Each number is 128 + 32 x the weight over its row's rms, rounded and kept within 0 to 255. Layers, rows and columns count from 0. Numbers have three digits each. The size before them is the row's rms in percent of the matrix's.

# layer 11 MLP down, 192x384, rms 0.208, rows 105-191, columns 64-127
098:153108072184101173158087122137189141084153219154099116071103081097172113110084049109158130167161194114079144061147082139064063113168147175177137082134120160068108149098125082049104115086131112
104:124158065104114103110145144205096125136168165090106081126099142159144122102093151119085161080087145132137101110191084131097132100085152151114164181124129078139157137125121148126179104209117116
096:109152087120106155154100057154117146146112170201139099110184126126097147124163058121101196130131175084119116092118124111132129141126170145109122159146123143134108121133139112110114152120158160
098:091132133090072133104164081093139154116073148115098141073144194129117152067124131108107126125082137138094097148106129124151146155079142131130130177134181163173115162152093137189110134160135088
105:175137145109125114122111136184086184142196108188144091166084103187176120113203123142106165061151115088134139134127113156110136091136098071104117103119169113123140127072185090154116106207139195
094:143147109112082134111126128180121167128059190110137176095148099102151094146096104139180120169119157089155192114080105145161137100138132119127130177122058109117156146101069133154126144157127111
098:123151108128149161174149207052095112125088073142129132082121097086146129111094168189140110129190129152190138089152159111140121115157170066061112125121072126129118088115140121176139110098140153
102:142135129101181127123149157179125096174135055179108123119172189140083149131034075119109170107145149132116072157163103190142065158149102142152110182132100146159159146115115120121121160151087129
095:128123134059124125102139120164112126085107136099167109104133154156126101096089159146105109086089112093160107115104131111084146183055084167107092104072139188119136142096105110114174110168119096
106:084100100124120094147126172135145157091158168139119126118108067140148163188147132127183098102172122157109107114113158130149110080106080099151152118131101103109101090131105130092130113202082124
097:134108096166194141114193111129095162150095108149135205122103152072104173124157119063091117132150129152130092199152119114103121095167127142136112182107138115107162112143138095125131171130137115
093:178101129143168118143112160124138116142134120118110148099172091122105165154148092132092131118158118138174185111123168177111091126169146106176117127157108146119108102168120124128119102189136095
105:133108151154108108077108075165123074139154101142169163113132090109149092141151086079102124104166125118117036126136170220151131180042113136155151117133153122155145204132141156122155113157097132
106:126129121126089115117121069151118152115113120080150191153166114137138167169136051139135159110106070121136112064137089113173058173168123139138145102096161157127143083138114074159160146099128114
093:151137092148094135111200122124125120087144122193110169172125162127064122107070175129152148197203165091143165125092103157105147166087094078119157031145116088151136147101122107145114133112072111
100:174108101118077147148078138092145110145116104058107109159081086088112110112154099105123179135116130146156146068155128097109149122150121117158154137126163145116201109131145145156152073149103115
100:131146179157156108090148097119124117115126141152096080129072088092138150205135095147186174120169118127039168140192103128145157149161136125159084091102106166120118167131188203085167118104109141
101:138125091173114157128064141093177125121100137119111097114161212140161114079066098121150110162046122126121131137069111078159088121151135142143108163078119130130093178102139164148178102084094116
097:160125135077160134147161140102132123161092130141116113167165203132108128084093180110116130156148104164108166200141114089150114094133128104141081120089147153098160110130136160137149130137066181
102:121165125117115164133128160119122125159111123083172082077151106135154090147150129077184165127115191103161117123159115167145097109136106150183107050115104141095149145059153166094087114086212138
098:067174098117098094127147153116147158134120127168101135169097116136098207112126081109088111155130128172123100087103113119114103138093177102118177150159133133165154112146156146124183142092097159
100:138163159127094172207147161103124106140156116077171159102126157147150087181080129095131137134057126102125110181167082139136169084148157075126119096131183161071157133161090121128154137181168140
093:103136178108094111078102119125110126087135141088152169135140120187152128155098092116100159141104116100131125118056103152055124105140122093107076181135158095121127112157165140107170130111080145
103:139144131110142228086092113108128034123143137149108120095167133133109098077170122114057113139135156144114151146122170150114112161148135170109135115157093152117149088119148167134073180148168116
101:191108088158169181130100129112131149117103136038147160107132177127127144135123095092145162144187139127175145112116108098152121110159111134078108044074130109062163149109176141151069157137125141
100:127112141154136129189150142061129111191129089143139165145128127125128123117165138082112126094157107100108121140104133110143165137175142150129076103161141103140130166139132126146146179160136152
109:150176079098149060117171030175149084216127147094105141097147117163139136065148109121096153160091108132122125138155098111120134162185166106088140187156131068167145160129153132117144090153174115
108:151123171057113148126129130102175143120180079154174119133089135098057138083169170170123080137178134103145097147114166114172114071179083115154092129097166121127099115135180163131141077087153131
095:157179176149172142128146151151131116198100159077121165119104158095111116120085101094116131125172122155129062034111102148138126140163151121173151174122182164151115140189094149112074136121136139
100:174133156123174116132141139141146080062116085125122085179050087145130136130087073143215103097091111104081128187125093108117078164153104192129132144095153110090147131105106148140170037143098112
097:145181099101173119166191134105122115063168123140151100115149130110085123138121095108148165141097101137132115191113118177166059110132176137193129156135127115097113153115099142109075101155168134
101:146109151069127133068078137101129063091125134082143088123136126094169126135127158134065165141174153164176058083205185134094104069120114052125123080122112144083142120108131138144120170070076131
097:156089126161120070129136084136195117098170100110184131205079191149119163130150171126052096127140146138106140152152138140140114136088150172118130048199138160107094138127130092125179163053146074
099:147111101118183120158180170079164098094124086156140098078131076113143110128108160158144106092121120132121096170175176091126139152115117181141096157147122155061129069125073132109132119112120194
105:144107154140085103147077091089118117173074185127131123104146100143169183108218184091171093080116117121109114103081112171133086145158076109136064136123082106147078192123120145160115158138146193
108:108124127142210158155121159138104136132187175156114098130135115109126138073134123140169138165106160124129128106108162076149181094146156098170123096101100149152117120132079088125144107091174144
106:118173146131228098117141152119089109140148103115146179136059138116129142103176166119167131125145127143091099092165094175153115114202138153153185144128126049173107094109120158113152117111111092
103:149143093093056167100124167136105119157167120076145138126073114095149085164191151153134188152135116163125133165102184119092178104083193075108100162170139127169147150106161166175215102167146120
095:091079166150141043143137153106157136150147088140100168097107136114104102061143104118162063194058199104122177089135114141126127083103076095123103188126150133102138175161120123140139102111130172
100:096150104073144141144176093126114075174171096130125152108100121119095159069133123150106132155119160160174159141137153163149103115151162086132176121101057057170149047094116125125089133166148105
098:112148132183112148133052138163150060136150161158128135174164143145113092134093116116070158155138106189137071126146189103171128137123123195093116130102148125098176151159152121119211204108092135
098:131098156130088147110160092101108132172124129182199156157094132080113072054120129086133078119200135127113095108085130138125067076154131129143189088103144069148003097092097106113115176137107180
101:105163187166103128114044133130112118151094128143132136134152124129096095155106170124058127159096089148095125121109101138107094205073118097119214124101114116140099089182089165170161150167162198
111:174101110143130089078078098154122074137134075130127143178149106136165127132113076078118166145097127147053140085136152088099101155110174105196131162148122144149177047100105149135121101128109156
100:134143158177118132136121068160120153138131093156147146145148072147137099103159126118133120101159174107068157129107076108167073109093110129144129173112112076119118077154144134149131196040150135
095:113130136075144136103124109118090102101088122140089097157128163104157053106157153104157099173129110090153131175130133092112146115110127155170126059160137113059129125122096104138146158156152173
093:117210121161131162136184121097127104109122116108122117031135163128183112111169131141161129103195135113053177162142137166074178086138096151177117130091131090164126136124169124162130128149162173
105:126174119110112067143204121166135114116067063186142162063101101109112114098139076111081125103091129104130101047131135109105140129142132148129114127071165141115121115165207172106134158156103098
104:117146124109132114121107140141148132156116100103160086083092088130128118114109153130146102101083149107132148110159111154150085136143078177105144138151120150172100121177073170137172069184088093
098:147205082140089149163114103084182112121153158125118167164102153120101122104153178163089105154178158077118143140131160077101096147138129193147194162118115137102131180091151116133087129130120113
097:122093121127164077095115103188114084109098175079123125056090113075170056159105091124097131128131127149096102124085138136134195166103124166117148162138106159154114124127136141091158101146156102
094:106091045088091124139120147116119109092182098077120172153135127152161139115116111152078150089124137151040074118103123157185135134027138112118187107117098134063144120120167150165150158073159101
094:135116130145100074154108107154126120097105186116098153083144165190091116155112130149093120079141083130148092085146129160126121192118144150155109100144118156164085078131131085113157176143151159
101:102132148151123150171183098175162178126128133150143050128106177173071103126157176123135109142100123146154144146116089115138125126076114067148103113163108098143173115176141096103168141109133113
117:090129089112191103095120095051190089125165163113096132163161132163151151131145139097125099096099133104187140147127140160167105143164171143143108118138156110149155110143116112110135090053083161
107:092114106169158163104146133130086162129148111166105121172143111106095156153187108093092055160132192059137133144091121119175149145087121085110170147135130140118145110155161105132150151135102179
099:128168152111091120122088155120134162120148084152176121102137131140116168165099178122141130122102134110132145107133111099133091145124127149154126088128122068167110120157119094149140170104073142
097:145152072131119125139169148137160103177170112070125101143114127055163072093093129113133104158129099089085149110136068131110193082120101133181121135139144095129139130081117210129151112176153135
102:142137111138128117124088191131122144162126159131211101139108145172132069167102104156139144141161104118135101108105118183064129142162169102142153091142153123106116154142106086151151142146136111
096:132118119142134080121143082124112147144124128130108145159115046192129099107133159121155108061161162141146095140145109128154181131118162116148191136072168159166161160138141168139136126117169053
102:126126142069055107123148023139120132126099201124129157140105136123145156068101103162139149131184093158107130199062120121112155161159121129121166139161131171158102083174178075101132155125128143
109:183114150111137101153141160066200092114126126171176169139115129122128153153062139146150118142131158121155156150077158130173122103178150123138113123115170116063111174121120141095082184159134113
097:150139101121085097171080141113131119160163122171149165137171166134095135121082125110118123105173118118101131184130131132118108140121120089164148130142131128156107152189123088177185145115127112
097:105141122122117101098164109135210117154102098133115085120172141106092103129129042147131055145087185094115148065093123122128228131129074095198169159189114098159154147134122120119109103150176113
102:164121152159197142126097159111148156151184128112084142112142142089144128123215182132083157175178114137123144186103185152116155174182109135162142098123093155098113083110182188105147105113159131
101:146086098138127125121193148161105153115157072186058108166119097130130186166107163123128162127125139110142170111073109067119145187116136165140124156157124141101109149117151131180104109118078141
087:119148135132124098131108116115078126131103112157108161132082143130184110062112111166103145147148133076165099158107140112126144156115096137125187141096065088113155160110137151150103166170147124
097:101164110126143107150166195105155148100103078060160135102172156110065097120087103145193127110128140145163106102149136107199141128047192146102095168142091124106153162110173181179150128147156095
093:117162122152132090121110113139124053121128179123138095159177185088137058116131111090181135152091121155143158182116091086174145123136150130098062137077116124160169173064145093162142149135156101
096:124165139163150115161111088092122219094178115128158184141111124116109140142137178147095044108155164180103161146130141111133113106163109119144124126135148139127109140074161176102106098186154091
109:163158153150147135112135160109176134107148211103113200134144156075181125180153196113132129168119124117112091214112117127114139155129090102129146145137113105088128083101121122098081080147141144
100:133161086116154116137065096183134094105142113095150102131189136148204194163137144107141102102153131086103165119164108126135192085117192101143099162169072106112153130111118100147142147158109140
094:163118071109133113098114129132167118101084127122172083119104118092125064229103112134106131177149142106137125118117134131150157135121084075131117092120108152108125084139104122125087124058101108
106:067105044103163136168080081134106132142131160120086163118122156106082119129155155189118171063144169141114143130119129185185098141163199138109137076079160124133091156109135128136130126144133106
096:086093081125157060145085097113115103096081061126118148151099106117126072153128119111146179152101109075064159114116114106157145112130166146110086158091091108156096149062075157130166080147146146
104:158182080174104152044064107120097123072099148113126128177084121123128060147086112097126173132135112053091164139135079115058110150134166133179194085157123123123119117150100076110123149139082120
102:123142117112212102143143155107151157132139194157149109166186099141112110189098121073131117139152152130109154077147146155181062115129168100097116050100124119166160116119151105097163132115157111
101:141095141125124159146084140173111098172166127093119116115164176139144189115135124148121150111104130209160090106074092134122125183125116144123122172142106104079162146123106116074087069089145098
102:140081075128067103081168112109124146118127174102101195120124105125092113097047108127117114128152114106070137155079113101166126125189090150162126062166100103162115117116146130106096128091149121
092:124218070130076115122194159063189120162093130130152101184137147134131124140139170160122107080088147115160072130120136158139105089130118173122081111122147126156099152132120111140098148115085089
095:186109077087080146087089157131110134174118087138119144181098161124162086155120111188141137102124111043081134113095155103135182068103151131153139088135139110180075148119151097138137155087131111
093:190099158036185091218075127133144096106102118176085109112203185110165107084121080087119135162187140125084171159099113169184115176120131184067109105167145125091198199103124115140116170119158128
105:138060172124159134093134161149118138161181162098118117147132116153080124062118133151084108121132116144142051151162121169117141068057111084132148082106145148142111076132086124135117101108138082
101:135139119171123105093125091114128115108123123131128129104163113067175138113196221125070144152215121154148129098106080138085123126136032110135111087200075153121115099138069140154143150161122133
095:133149090093106088154192058145094084141134154075142130176086062180101097110140141096159093149148165085119120203110074092123147112112103123109170053144085113151107097173138142106179110180133166
115:113129129142113084089163082140102083097156155160091139129169153135128150166107062091116150168141153066122117114116139171157134054122047161122184100073125099118153175189052123119108136062158154
090:094093066104143083186133107122079172132155157086135085140093118138171088152151120167134074171136090107121177151135117092140102109151130140161107137156157189118080087154124129141138118103133138